{"hidden_size": 192, "qk_norm": false, "bias": "all", "init_std_down": 0.00737, "lr_head": 0.00671, "decay_shape": "linear", "max_seq_len": 256}
Each number is 500 + 40 x the weight over the matrix's rms, rounded and kept within 0 to 999. Layers, rows and columns count from 0. Numbers have three digits each.

# layer 7 MLP down (transposed), 768x192, rms 0.12, rows 535-607, columns 96-191
527435530541517427540554444476432526502509484486498486506459454537565436557488466465601549542520537513472541420566504480535429528452513459525421495616517440465505534504559495476516507504443543493435492553529531522596509641465525515536506474543519517536544575503471490568492487568548481553
548513538479514541499407501477519524584424598534421532553425445495497514528497504527458472412431456511446475398525514513506553442460448535526487470466562478565564468540481580472468471427501428491502546583471457570523492506461408527470514589485517529494517507504448508462520439480492502542
456471504489458523453559498556482495567475472519497492538519458429486515474504500526480485465502444528556528542517463456515435463516513499462557530406462496482530497536496502416570441483458519491502466513605523447481469522521474521482487443510544560475515544534532497531489502514496496512
497485501586553571558490488553474508522550523504450518557495480462506551464521417483487473454505523511503408498557494499469510493549494457541509463432525500532537521491476419533496430493553485509505529488441513511531503543579480502524536529536508498525555541551476502597515529517466580492
486514541465547423462465510522525423515472465411467516493478536503456364474439527510545441523555475446497496457555477527462480507482481526471495570518522386557489463483437467483529395511505521517412506471521481492542523526488564425502481481525566469599519500460581463470531482511484417511
535499492532513604436509454518436544437473440561508580511491478493520420514501454417462465500485528438481414516548466476529476593484474492532565510474431528551531559548541432466477479517467499404496565574529540507514535512490487495562505479564536562525470479489516484550530492454501467492
479541472531519555534491586498500553583455529528431437491488497520485417453493489473468515538482474520543488573528490515525486512510452459420507522508498541529482505505534500486482522528512525428543526486499535525470496452562460416481527532521556482590469568513552542513465507508511502532
446469425504523522494516535527557521471503516503486570545507426570559499496502511549481458433449506514511455532485518554538466465504521468416453526396490433520506464549535538503527563505454508543515478480539464454555469451488454525473555538509529512471472462532491448543496520500471540543
507539527447517475461538528545514518556501549521504481526532612501467541472490512518487529466469526465551495441525456543472512478547467534552436481503493504515510542562474500483502462464485476534530436468490470500484469497460603558538446517466523520483550491483424481521485502514514520532
435489524463415449517527473479471497543581437578448535475558442542429481438453457461536506521527462525462485417499418481453411532559484542494425576438502509559571472429477496607519500530488560498547462503561487548525489452445461533483467425520480492467558401559469444586398501525529496536
505490520498534477516535491539614488441507436454535503536511405482438478521489529623464557469442484526535553498500524508459460453518456499483435506459513464476482552480539484500497465475481423433448540458554513458495429467525552499518495566519510559441480562530517512491549596501469522535
486555485461525527574547474558581503564411560506497533477489526500548594513512450541494436403480503467505534538522496520510516497502498482457445446566516559469484424486504528488487594521479485494471497492590502536500427471527463497457455547512488505543443510540543543459467519518516467488
465551470532572482501485518546511488514467546535494487547527455457542451472463523521519424421499506508615493568536565488440566517447514473486523448416464557507460484496518574536446428497447467563476480458461454473612463501460492497516542421493499492535447556523428475617521436465529447442
518531446422551540500424500483448526585524512480518493511504524571590504469513491528475508471553524542431485560507494521510490548374486499478471500480502532486469486479545531494504513480550543525515454494489519495476508445569499497490506502540509501560489516498559512425482510476525500617
444515441550505543456506465548563484516478508462473478473448563502477544482478512463464503532512522491516525506507516523552522516505469512486458472509534517446507539505510514474518521471503502512428488477528540514559454488505449504473530490504513529539474496467519462557581497507510567521
519493510527511518475496456438445482371521508513542471469545514581514523543579472479538517506555529503520510443471482464514443506461511549506453551591522573539542499513441481476409487474433420436452424486545513521520501516461434444541478525437513532512447441545475575457422545455564488525
530549504522449498505542499455469491564455409606488448518457476462451483452487479471500463523510543528520520488482554524563536500534515529533491503498408567555387441481502575518450566523544425443531405544550532467499518489542535478470554455503522513546508528545518468522516499487510465484
485464554510504499565562479412473580504464429454552523504521606536513478526489501466457514449545552595476527548485474534573524438520529548551475502528490534511553481463462501491526497533524496489473481503533473470459483426528578515543505444567541532444441509526540496406414484500514462476
485522461553549527510516572513630512540529451446468410447469530553492461423506556454473470511459488457462490550435515504582560504508477551485585413397445451510544552536498512498542443517505512526504514489499473491519475530438552555487522523557498487495469456535489503522526548517516452478
542540509437497516519497456505500462545476528467439497591386481558473412451486516513491500544499455546586450500499482464470557511511549422559508502523516526474505494564474508519493475502539481567488473559526548522541550503476497542621467495471456492431467506493512445560474463528532486459
523533477497474486453524474572514512525532502473548487504534470510491581516525524527505482442503459518530547438560518510461498499514493469495509471522536457457439467459448452473442539522532506447474538487492472550533529549475504458500489476508545487500484479486469505534480510465542436486
489544472499512462465542516487534549460542537486487531526515516492496548502551489525474526479529496550479552489553495441463472519513530488475489501476502520489512509554421475476550476498524451518497466482445479529525532478459533544542478500469544526485538512506522507460489560460518398466
417477459557530537497510523513486523525478466457457436481529468484493481516482491480467546526485475535575523536440444489513465481535561475529487478436529498507543532472511505489508521407507483494529477480498546469499490499436492509530451496469507573505572478533494516467489438506507488532
484509545449501541492503485505524476498469515535510506457455495499501505484462519495523485495452539494455497542463572576497599440451491501448417462539536473511445481503544524480482540478486594490463562506534502424511521482420486406569490562501482488464540470521547495461460398506489523515
502500493447434466552511475473507531414596525478500500442540510523491519501566477576478538462448480499515459471460554471509445484492484467559471553516492518480469485486526527483519509510477449471484470502452540458478491465538528436484461466498519533585493556484545488545523448472470457550
524525467582445423530533479593449517545503452590468508485441515553489440516415468485531526528518486527520475528474487537493460447530385515524510520495425469477561523507530463570493565508433477461376479500442549588469553483495459501497549493560447512522555487408523511503533568459504467500
460503528448467489542545514468442520400501494507522530529494488403448449490442435490435465456486496514532557538485449570469468397455503547460443526598433455548530439591473505626499529481501362517416510422462502466488493450526454601491457598501444558383499460544525428536526540481548454416
551432486491454515521542565513467502416478520473454459526439469534497430439494567551492511522456550455514501440431491517501475535447519476472482591522537448479529465496560448491491493501542574501492560549470552601545507500537445466387484533521552431505527580449488483492459536581512519474
556476467531497480475514438540520517344528490466466464551528504453516390520530505499515490582498416528467406532507546469500525558441497517488485488456544544494530491456473507483574460533514476498474457527472477472474512458450524533493523507476516438492529540503487495480467489528458522391
437507533496560458499551511541550418583487523530495454528478466493516502549480480478475487490443522536595531551426468484586453481511481456476539519578470516579511480519526463485572485514473561540503514559504499539504424501538480415494513519473522506562474548537504492444514538499505462515
484537530452484499463476527430493484525515452497464428472523469424450466508514469475596474522493465564399596433471491413541439513471522519514478420533485516481581524500519552565447539554478499517539540478468563523514458498517415453557520528601470432500545469495508519495416473442496486530
496504544472437447529458558474461451528490453518539457499493539557517497610440590495492438495471574492550456534557528424546551496450464501520480474592544509516485498438434498507516541405496603507543458501474460497484571571521536479500468523472478505465582524488482499480423515507462451484
541526513491456517549516498417417501508503546509474547454438482493562502531556537468507486501541507503517439515510436527465566485531504488536615466523505470506578533497448492466479448513459560499461406529555473553570522450541601419528490532505472562477438572478526496538507487587551492512
434498517482398558489445469502512531556524522498502488508536487484465485475423493481544453540531475548575566509501436569503478499494563538531511491519546551438507492467518491560466530511478509483492492463447506479472448551446424550509523466521539427444542526453497453468477509553517543530
471535462496485514537536484502551485500555509528441462532513562517453540480513506519491519515462556475503503499488487493455496518523468487509501463519505504474444488512488495483534493458506508538507467509484490469531494526439508482496573468458514574498539492536468472448559513516516500513
573522456480518490527507508475522466504549488458488498498481513487536409519520509494591474455474564519455524492491482473465445450509525483521480547489506444494520491514509470492394518495482449481536493485418537527467485597483503543504446483496481546486537544491564527536460429507497570535
519494547431524525434544498517492562570525476546571521501511555466521534485512518525457548481474492521504492492521541530497528519566525515516446448478526446540501539504526462462523537478459542430536534496481509476504524516452535488525477502495513595551471526543455527499485469519483481526
447538482481539501527539480521533510479536500468466513529480557509542523498504454464506562504522552576506517485526478496461486476528522451541442428548546490545471411433498523517492490478461519490403463541537429532488595504468492499563536463505517470474501410583505510486549530488421504487
502481580500548491540479454557552423538434445487497461487558534515492520531524508595508478493519517535521548563500560488486540542475513514535502460431517530516501531493524540458506541462492517542481442454454524507572528477462516487461503424462508475514545507488435475487485517496494529493
426474453437534514475503510588494553549485503504477531509477514475502488539468561552483591490484522504580532490503502523479530478540502493477511442526483513495518491538536431476511506539440458502559520500496542444477483463500522460490507480454433590500531483507439504476512504504492491479
457486456506491504462547482503494507512499565451495475488456544562485497525430521521440551467489424537517518523499510532543533539559462475465487493465505492480470521480588485536546532419506517509510482484497502490543456504529539479510505507504533519534438573468443552479442495455475525509
470517513454474589511470467553486505549514486466522460531468543521494507516454484424527522500462511486541533491508494512535458479502496525563515447421492494519505499544569474495525501510481486483481520513504558507482454495438543430513522488467472480519548549518463476452552530511503511528
463481529498465470543471496618449479566539472518472486422453539532472454524494555516479517544497446519561514500497489505439540491427514491492550517590547466508584522488569598503536517472436513563439417468544538468457549480418466605490519534501494562431490531469523516481456494442471541472
544527474522426441568517517495521483504529517512486485455563509515451527512547538452463490492459543458490494451531536492496515563453479528523488524578525472521486574426470529541432522555545477469555496497496468430484475464457547572517525525527481495522515482576524455441602492492465494551
482500513583474501459548523442536503507467477486513449456477453409455482447543480453458514503562490501463498521465495525596457449571505392620599522393460430540490453526465607482444577532474499434556523532524572513513583474489458471521537474473469530513493469529527534559504518472458452490
472532495508454562594533494452489472479448466453400524511477544475546455509424485464479466495494487510511469549436491480467563470589463508612525539493489523488528418584401573585468505493442459450464480485421447452446508459521531554572475496483472510503544412470488551496502397453473476457
549475518487517579529490537467475465558414541469498548429488502504537506433521421556487563489489504567531465494495526521509480511538557488531463533522519455540461517535550479514555499543453524440511526531501550509566501482453520452442528530515498522491420577564480538478518577542464541580
487461532430571513539468503482603519599481542499492490494505495548495438502496553467435522452455493516471418506540498496507570538497468453441509445529511430548549513450532441520536487501560556495558504534488502488432522494569476531499532476503486565451404528557529477527491473501460478474
534521510442536535514563485491495471550437519475446479527491537474539487471482422485473554486557501498488463507492485565503483463481478513517474511492479518543419482476546469538516495531471536422538499441492560486533494512503519556521467570561532448475519491507524526463449524489496547492
522541465509519527508488516518488467507485428540477542492497484508480546522508470488496524499513545499485580536518533446519475500492505486464517516564459534456475500543498426470526517519466428537503464564477517450434551494494541510483463515497430528476501440510494484531496530448494448466
480553425544516497466499503511435457532526499499444503500485499432468542460513525550453453520533451509388390498574534482464528552498508469497548426548407494537473492521478479572489506527488477450506544577494487529556511505473445528545522558578521534468493474477555552514508512492490528520
524403447531554429450463511481459504583501560492451506459554487564473528457537479545447429525541418498497496522490462541480455473545552517502483499513563449534480492550558456437434490525467543487529587516534535527481505545478444513532502484516480496529486491526542548571489466463444497526
459421478524457576467488513462426482518515519513500497521493543541509552507475474571535519521452520530545480531513491520481482488478522547529491474470498499470496441508466480482474511502469437482498499520479538481524513557515532493533521464510593572506470506505501471490526570442492473480
482515509433513565546430457498476468541417519518492513392535465481538456437479515512522497489541533501628464530508493507503527522571498535618510422537533520482491504507577486417528397571532490519500505475494442488556475467579482457435545472527495417353438526537516507557549526519518497540
529510489472491431547445538420510534475488496493472523460530539502503538521484576481487494478482512423486518548550511455478540532542522536506487529520470505508569501526502492494458432489482485455541498505460474557488431501465515484503447486470501510491510518493440459511529474445482447514
487513543426476547462516477516522506633484503478487436482465558546519512489494519517461523535504503539574477497474451547524524492502525437510567493575490501530523463525600520476472544497537539494584516525480460501542443519505552459512464489513510527492523528545457474492493517491446509573
498566471505460528512420517419547515607490487522439539522422450490564504502510492520445440524473404547426447486501454525532513501478552506562437534538525463495545528504506482454469547481476535462523441483538435384470510449441550559410561617489529499537527557534509479585487464453407511490
500525522461527493497444463486567489461482545495502504489457536499509460593535452494485519484545451511516587494550508525464466517504473515487556445541571525509505479459504426423424543484529460479469475480517507478501457440451517520445508422570520466566493487476498486537541497451540515471
452519506515534492463470557491532442594514565527494476470516519533535537531507521477448526479454508493475490543475488550486536433453563500502480495420459523465460515511512449531431446552517446440448428550420510559493520419566494444493546522530491445549525485479498521546488502474532433545
505543424454564504520497434469556447497426486494507461583464484533531546449555538488456511527512532490459445533478481514486510570489523560549449412554571563493545433507524494520532562483508548564452528514549470478507468546544540489567478446490494408548564435497534504491489456537477494524
464450476471512521489477523499435476543535509503522477521466536510498531506437550459462425473462469534590489477479546527519422493521555490474458480534578541502479461534493498503428526532538531497516552448504543461444521477434499600512498541428515507501540462542501458515514513489467540523
502481498487495471498528515458475399503602513477450440488489532575543496486480530433452510569511494493511512446562509521533540478508485529549441453456507489518527477563527493485483500531472459567506481554535496486506556539495469492449495521440447427530531391473417527505536524407446487447
464491454488427512479512512515497441550479494518496535496504580526531480503466481449515602480534482509531514483568481496550485492497472522498516512518437455501481517495534431558472563499487525440568512490466506493519497504471519447460467483509543482492536487498450483472497503495467489532
485455539460527568534494433515489510542510520483496506511459534499487498494476506517482540475455581542495491486474533469490492442488461541541429450453421576542472480462467509528555462544467461507447490511460461499501436522504509485521520497507533573499511415516487531517501474476462471479
503460504465508532494541486505506523555513472499478506494479530534565565540462486472518497494482478459499525453487463467509484420503502450526496488471511504563453488533552464448497484476499452535490539464503501540500547492522500494516475487479513501526511521507485581498490501537481499585
545431518468493441573519488469507447570534452522510542452502611533491544514485539511489485487402525438531455498526483527463569504477432492475480506510543487508488489407554425463450470417592504513448488496460517490497456487497504472500499538444496430484517559476531522396465458540472452444
504468497532477513523491485563490514495477502480545511623522505519434478535523499470494489491398487443499569442465472486494542489478576541516474451572515418504449573484569540481487474481489474538462445450481474507407485544514486483480570507455439488551517589543441386499467478425533452545
483515435513572486475427449495491507620513558508515451483485483534484554429511551446481458559494431458540510520513529498529543472537507484492536502468492449555484501493501523538445541515498546442556482510499481577494428490479508471486481530573502467502433529502506557527512555500453501533
496507533426531443460513491489480425508427512490528513527524468522447550511509468468472498506502446493485464566401521491475440518530459505561521528509470483512486488526429490512484428529462520490442517492493532524516437539550410538403475486508549491514487547480531488476472524530545498537
536546468530479488488491506519472525430506484522563546488479446476468571526511578529500495476585531529428501544522570529467461406456453447517534497526509543548419524492520480451448533451521551564549544485506492473518499509458509543557537523569556414478453447515434471421498567442541487487
537545493493531455526503435489515532473536494457433472508507506488476401503469503482515502577494437511533417507472585539512537522420476486457497536487466527470543521485497502493497498505505423528485478490470528427560487516506500514519471474433531493475509520513577517537474511502488484470
495467536494534581509579569480548498564533474558520535532491545546583426444579551509554455479489515453569475488501485530452536564520541481451499510450499477484535518498449485522487453484520518453531499531536511489461486477476503581441443479417509484556529485569443504483560499515539535506
537438475494460551486560577470491513563519500585557514528506555496479542466567532530502542569503445471462530525494460524478425515503540449471412414491560540492421473542513478508531493472492515544591490536473477561536491467570460530465559554473473388438608485498491415494560565484466525515
# layer 7 MLP up, 768x192, rms 0.134, rows 536-607, columns 96-191
542475520527461532441437452448532538523491485532490429456566478498525503506478448441462546461561476537449474505562463452546425523491486506463480545473535414531443512516552510421553553450510461476498499500555446473435438473462556499511567509436532448469515458487501483558488436588572532483
530473437538474461571469534498474519552505498484521452482501526500427460475552486489581498511558480509472548493524450468485470508516450518491487512501441479441476463484496520450474512480490532534442454455506514494422441505488558486485504527451413500421489486475507534463524485528472476452
472485498521398513439503509477461499485510456483508492494522473452524511560516530480584491627548465515487465445505461481494542463522489475524528506514440536471533481518516523449500481497436502505492479470549459465510479435511490534476485469486578469500550473535489464469490470447527520482
464578501538440544571511543425490552568610475526500485521475518448481499515537470536491543479472475454482561499529530525527479533527439555365578438489464533583497525435542521517532486461447479483536545436543455487486546510474486507475484498495455565490485523512512497534477579476527542537
469551483496514524531502538578537526511509514504503565493563532392568515444535526524523599421430476487538486554533451494523428488461540438415464535478564562493505490501488417424478569455460540510481425434504468558533420485526496535503571531521484507477474502497561448491415510519494457520
526525462459565435544494470407509560494492533499508543581519509480560490489546474475564515481471458546513474484497497446496494554476521530547514477583472473418520482499513501432504474536517431499467438476489422526450546510519526502415532570519461517532554519515513495456539544522494540517
506489420483470489495516494533438443543525520501501530579517559500459580532499444458512533558519601521501484502549466485508481468597540507510504448535479517488502485498450474494490416451554495506544454427483553607464519495440560529501499484464502438482447430511593468464568508549592414408
469525520514515521502464488498550492483499485447490493520471413474478484510538429492551510524520427497478497453466490451537513500473518507437434514557451519423446509488515552501469561513529472464485555539494519552540529520555450475528426465540502493508470500467498505518502500503591462493
495426529492539520489520515568513542514475490475506535516368402466472475512521486517496441531516509481493498415475466475494497499447523463513454501525458486465495481484509519490401513514445570479494550501534487522515475513526446426584514527478462496430546550545563500494450467578479483562
490530518568492511544453550551415468549461511498460530538525497464509494476532395465501420567550477457531494476557503483572476486480471442538503439515536446451445495473477473425512554576535476501483419529426570565565513519459525484483536523524550469437481561529495539466498450479532490509
519547562530473468536482545491498586510513443501526550526495507459505566410469527481548468475498510492483464454479469450478460507464445456456467423512455524487528438525526485485462561571585417522511552579544483530506563493512487545489516538440514475474459486389536466536496576495525474466
471507495474603586491519497511484418517485472463476512461526467522494453491475418566420488554542537581432527470504478467531468455440548505520574527562444514526528469500513504480531492490524489505568429537484519479484464553505547559565491485465426463509497472542494551533479468577464507444
498512498545464491501424577566537488518578411502444488429527572516505521520519500532510522545473469490478482586495514508470458451504548408477474451531463454457536498555460519534451514545464464467537552521519516512561414502563481481469380507524488519485528489492518450441452550505531513609
487530527458492455476538519529459568490534482525463485471479486520487457527447506515428521449537480526490473474508588519536503465466486449510439538612467496576569494510484536524500441557527532468568496543525501462532547504481511478535435451527464482449456506526439475476467576523465509492
493482510510530527483450541506473475502455549454620562462462483380524479479539545546524457501443507504450539417499498473452506441530494446474544480451521483527482552461529470475525515481510566478525557437486444470491507516491540442494484531557483517520498574486569502473507534594498482501
540542517515573520462522534499525548446561498475489419479580458589531458530529577526512434478532496474436532566496495562525444502563533482486470551485462491520516493542484520473483506479475493531521438454485457441467515471546457516474424445483486483497456495509479480469531503499428443488
541516485437445475474592498495523527520555533497504501492546425484478503446504503483535406447479380484516534487446444442521476439592478504459424542505549491577498485468520496566517501495566492500551489493528474564556458490480527514525478527504551481455481552483540476508480496538503554545
516481477502548516379438459487502520457523477523462475440450474586516505472490570510563444474495555442454470516500447496466504515457504487418505502477472498541516471474493481491471537526495534552505506477493528520481491471483497522474415427514523510449528380576547551484481570512511478471
515521578514516550526552499526485494544549518466476587447510572468501544458510486546437480590472504593456527517503508456437462452573564496495625528489515528552471482479481468443479542423505519484578473461516535533453524585473479540524540481467508478475484487433514542493558493493407556441
499474501518584522477532503515578502464531507465538554492519530470501500450474498498463506473507405547468458529492526424480487472524554589529486438526504521572534485540510440483515541478503474510523495488477473507410471533520524453508472483512488430444492486526523498557529530523503501489
519481521480467533492473478475452575526478493452503575523541492476513508563484509472600499495544485472571465494472488481516521437424518464461467599489448448500545462472538572459455517494516456513466524511538488496516519547490482498503528489503418447499498526496459509504505468478500533500
528483489414494501457485454425525460501440542488481490515465522532509447549525492489492449505489520474460432500503563483467477541504440478531510516536483476468503525513522489515421517570465494503513528510466426493453499485519533552456523490436498459523540491554600520558496531521549479503
503541520522544531456483468486530585506440532498528570451543475478553526534503520438483514485624421538529495441499475476500446438511413432496534532461575531486525515476484566513575499496533490457551473485489459559453496518518579506532506409540520437380451561520550460428485504484429536526
476535566550478477449479477499551475516523519484516505505568474501528470439487515507521471590507505493454483468461480494521427551507479575489529471499523463492542473484491477475533515535495498508524475480456470496510520533428414519492459482444543510526499519506527465470526476503485470539
514476485455472536540496538546510479440586555480512547451492572493451569457516485514553513460446492485448444513492522477481534527419568471473446524516533549480517500499541501519463522460513485540561492452556437507514435572476554521501484466488576494519528516535524434478541478498529473497
504506457439484532500586523519425526471534579427472510468447539506467578506482493522495527552451537502468431534432459540502494544515496469442503428443470561478417502471447497442519484449474415466496546544559519525483504481535519571460563458509454495463594502452515523500477548513506492496
504497451514518466533502414567463537548496516507520548476514397547570510440386527524532530488501496547534485459530414470465538483496498584458537490537530463494569512485586496506521451521487511471564500435488400454518508585484449529531472481491470471523515455546482538475538483464585510466
501543514495467495500482445451431496448462497508488530472509506454513452530525483534515456481574469522480483504535490540502504530431440569542482487485438484444499448475502539493484493515523523509491493484537534502546450430470491573511471527540516534548503549425452549443490542455528465444
484525487558499577523529574386511555445516521490528445574528478562468528442530525562525545545489548468486547494468501431473592541469488568478509480433474496532605541439534511472471561502480516494470455464505442545429538498524550458501530494606392486473460514522460484470516505493480506492
500504492454465558475533589463469509551479429557546468432499506474451473523517500485483521442531554484522541431431483590470450452496465454495498493473499551406551476487487484493549484540520542460465486566484484491509445493524484455583506463536436532442484503503510570463497436535507388460
557494498549513486478413473501515570468561503532463583509467456461514487497490419477482474578486472461472483535441499511496521527553518527409492506516411545530482582501517504540498508505559569488498498463477461451504464513510465544464455488476551575485488546526494436451543595482583562536
553437522457539509450446497505451538520494506502468559470513417462463426474471562557513448428513565485482466485575495553414549523499484484487605508491486486546570457479604480433499543531523509509457530517516480463459468523547505465426473479547507523468466516475554507528486389478568474501
499515530536503498507496504525438533543522549512515460461520468519453525491512455498569500467549525543486539458572493518395498470489436553544477544544490586477470494489449473550449489493562502516457502498554496492526485556506435470547464411502449515512512489491501495516570467527559466531
567507495540482517399506505552481445459443505495555491455497445468516460504521522517548469548547520534490536487458529545538548533511469491520488497525463502494535437439563467488492478516486512465480506515474495508455487493590457493494483575547514494507477524536480481492489476506513500558
524449517494472414486484480416441483546524501529532471487433471426458450551471498530499527505533499561536529526519473475495501515534512557460549451444525523505427537459546472494529494479499454496459490454517435492455498473475502380476573454517499540540459535494522542493548535490536527467
549518534510504499519503543506560459479542494460534505500519416438525486479462514478497532460539574447507448454540550560446515469499549496513515513546531495518550522514519451543418432509507506523491435509460494475528509460544510485521510509492479527485545584456510475518502510503528496503
561500478483514504591488504463476532466507538530519492446565468443510558447559481552542513521464494475535516526477429563499467501434441494516494450538525471500535577513461505478450482559527492542546512503547546461472472454514526497466528507486492496498496517543527434498537473476479539540
501483563531562491490537499422543547514492466523505459444451556425519477488467500523435516483494524522410490510507409515527479430513508547508521518466475419491545493480493466542534517491519458521490452492465504510519488498548486521462483418510492496503501484467524515497481438501487462512
556497518519538437554508527547516431475515531513536450445511490466498473471537537481515470483497514530423486447534437509519542538500463469530530455526501483476511468503526505494517510451526543485482456531501442541500471543524457548482437510537580466452526540535553444535501516510491513514
520463536473539491561498476545500510518497462495553551561554434536470474489504470551496560539513488508479504497457513470471508556444504458471505550540537531446514459484463493426455539497522498502504488414452592543505552515466541478502570473487490447447495480467531465480537526511506529531
473500511508515442475545516455523491482505467471486515501519517496523456434480493552511474503497528525434520545521523468478594596533490477511526524507501463508515507550506483477471451475532526502546503506525444507479509566506486475467521556551516476477550481527507507558456549554531463511
508537513544503483449549513490514533523503484455467512425489399511433474434493475555497465523475580492472501480551574490528544479456548514430480496516518496520427482463473580429548520499491453468486546526582520410470551465486509565500420449510499537434433540477544481511566489612502504431
545446471475444537487492515538472547471477406483453499476513468440531506484445468450547539493563489479454547628478497483564466454506471493476511518495547496493408466511519468611472495525496525521506604440497468503550487460601464470508529557495511448437491537467537491468442561413529460507
482520574542555480469469480499431542513460466474496532498439576480499521489492530524517453469431509491542479497507552490559467597520410400527569465533448424492579435458551504517487480479511484471484458462597514535530448598487472508547470476545484486495476496468472529452490546477453489409
555478475538494569465504525560467463566495451459522490525478510448511415510522482494473474483483469521520535469514488553467458514556445462520419520437365512569459540513483434482503516510548493548436440481436456485470562508508554511498473473515518434517591549511497582515448458446469450498
539430512483559549505500520458547489563435525504499527559487555450416502549522531488462485521503494535524519501503482587538473532503526474519504474482445482510422491417526465498524573533437536434485543513434492541437515504520503506398503500479493505423495502514519585488487451471488443483
462473586500542523580522505467423442511515526504501517540532497498598542486562508490508431542487461507526554505489514577478471492485443489470496546479519542516441440504499490453536502521484495474498571487460429486467531499443500511484534471474417496607474494524447487490486483496477498473
480505480495444505534486503522500459543519491531447477449587482474530549553503535490555511509507492558481568505527437577473478608533470435520510541509462470478530540466518461441498484486503574515533542475567432550470519586486521524470507528559470485468585437471520436422522569469482538491
544533519407512504492540490491531568529421572539439471417563498473471505472476502526508473421397506590484491450520450514505512455488479494583509493505475488538450528558498476445486525457508497501530418460490561548482418526503521528478512509574545448491473568461499478485512509481509571487
581482496505431574433497534453480493459542524499565496575515503467525518514485495424463502483475462530445481594489513622514577490432495514434463506475502518482467466595548475494444427460497519456515489528526543540523405519525454446511494556423512500572527509429510455477499513494552510512
486534535423469530530519494504497519485465472530502511563468498472541472502507489605506518524556455515465431549461503545511485493581363496439509485506436568493438509520458460514480503540584456392522508489491525498462553538469462458443442480528470401460501562511522514537599478556567519502
453484446532504484508572462494515458462542505493514506457513532467536488492533503407478523469525419479500508495545469490453563496548485571542502530501476498538446509484493505461507548527503530481456527539517423518537489553533487503494415501499551465439472488519546507499505486457556458477
555491422494513483431442529481387538520485502545469548498562533498497485467506523525536510461517499471487551488522494552489530464553558586483441457496521511454445506421541564493460476538505412540618500557479397428464469430559520547475457485579451577459551498546522521512504459462518499580
501514514513457475497518528428512436534411496558499503522463461489434453504530497463544489503527474438485465460499527568483475510465524529438550464505454451467485537397504464494504515484519495448457526568456469493411473514548528514574459541497483503536428517550486485439514489459474555563
483547535539461515542421543506533510460483543423506517484538516503482476486548483447481486540561495503499524474501544433514503583516471511532526502534453473545482484495548491463469510489539489576474476483507545563508490527540483509494455523560480450495496512485526511516527499498447560527
507552445506453514446512535517545488474463506476545514572469451476459572471482479567492438514609496624460508525518518490472500525538523523483461506533497535518381452483504506427466571487574478473483396425506523487472504551487403521505574469498588527461438454514444528434577535538579525498
512487502463543500489488475496547548493483460454538568479535469429563558428481505498572524530489487477470433499559435522501525550503570547516483460544466537487442466465536453504515510537487495548543488530510486492509452479525568431434453532536484457493444525501453518532513446534450536404
625453496586476418524442546480474456490506549602518538492481456516493475509507465476484576521518541499486567478501513467546510516550466519364517436562567453501502539523492519495466513590544530489534490496514427558493455457491464528534552466465495518420482563478489558504543514479532500446
536553510491458437482522568457466464430487496590556511491503479486521558485524527512482532440536512489469520471508493531511511504537499401459484467390529547451518521531533534456548594514393572460564523451539467507500537365550556526488493580510451505564453523502488456453519499519515513504
542551509446492429536552544525589528506483527431441506554465471449448477494502522537526393569434517461512543499536531473531483404526501568424557531540537514517470456488482520488546489492486540456436562556529419456498432416495517542472483522490496485453568536494506495519550528484585447497
529422461490598571530492496552494480553519473514474560514542489462487474480570475582571515488425519493498521518437538511430496462416528568498574562484520511460544546477495519553462530476503459474420499500460511528491489544516497509443508450501570520462482507538498427525547536568497496485
514484508550469520486494494513504540481528528461544501465534491533468501500582481490523499415508435475462481507497488433498546606470502472519439514485527491541524468528517477513515486508529529513468483512563503511490562543542491464482545473518479537515502498541533459492457586513489585525
538516492510521497541475503485485539468512497472552490488551486476517485513540499511481437531483470555489530521528433525550545427530511463461520535418553474495451566460481480500447483509516499555510469456488513417525464512550532505510551533507494461492436466473497467503455491506502518529
501512503577570483544483518490510510510512559536443520496554473455565513509517503492478510487517437547475496470479504454529528539533517496492523485562484481499429492538490528491542509522484549461534470492463436538554522574510507526479499510532502524481503534467567493543500527512553495556
513482482515509539470569422545481526516438484496519478519540453501492527452534533568516543572474440506410555491521514485439426427423437549482532506506538523426525451533502429580490565540495495484470548429499540511535577467410493543478560484467480464543491448510423533508474496523507464553
512482481492419545459541551490532523490507533453616466491521501487491551576593494477425511481543509529516517581419463410520497433476468504544469492534519439463456549466451531487525518435444541493459521535478585474495509536507582492538618512538498521550532571426515457493505508481499580519
559530537525503552460557485404598494451490539467516519406535439611472494515492481407525419480426528538482524400447479484455551523522535507548521497488488497549555476475517503436456519552551491538514533487511503486419428549511528508507420507508498478506466442572455566494525467534434529550
474486459439513523476408520512467510479520513480522515542550456525521547550589538530471481460452498536517525517553464434510511501537529493478521527545501483521441451483534492472421561548479522532497493515485503496463494505477432466509435516511519563492549422502490453512479486501564488543
556455448563511606495538558553602537544466444522497508515518495493490441539474449485560486532557511584485478474488477534409491499434613492504442508479456477444531558476461508465568496439596534493481541469368505549482548523540511501499552562453441487500465533498535520467474578486532433494
524534519551481492394548515488491506490479507504554536557523535473562448522467464440446491550561483484485535495560526471473457485500560512554509511530487503501452465532551511565531521495499469475445524490469464536452498484490465472493556559516489530488502456467547482510432469543570393419
451470469469480489490505467504412498485557462478504500409530431520542533459513511475523531486533491470506527556553460507501531537532588499467527522531560514571412490421529439526488471529494394528494493457492521560532487436492499540563479533456467424516511491497436531550479525470502457486
526495485490437546476478493495481470520469458505467511484583504425456513506590411440544509524465519491400541525482480536481544500525480517392453483470541521508558533477511563495561462450495522502419476407576513487456521478585516539507556507450525478497477560483496551503467555476524437520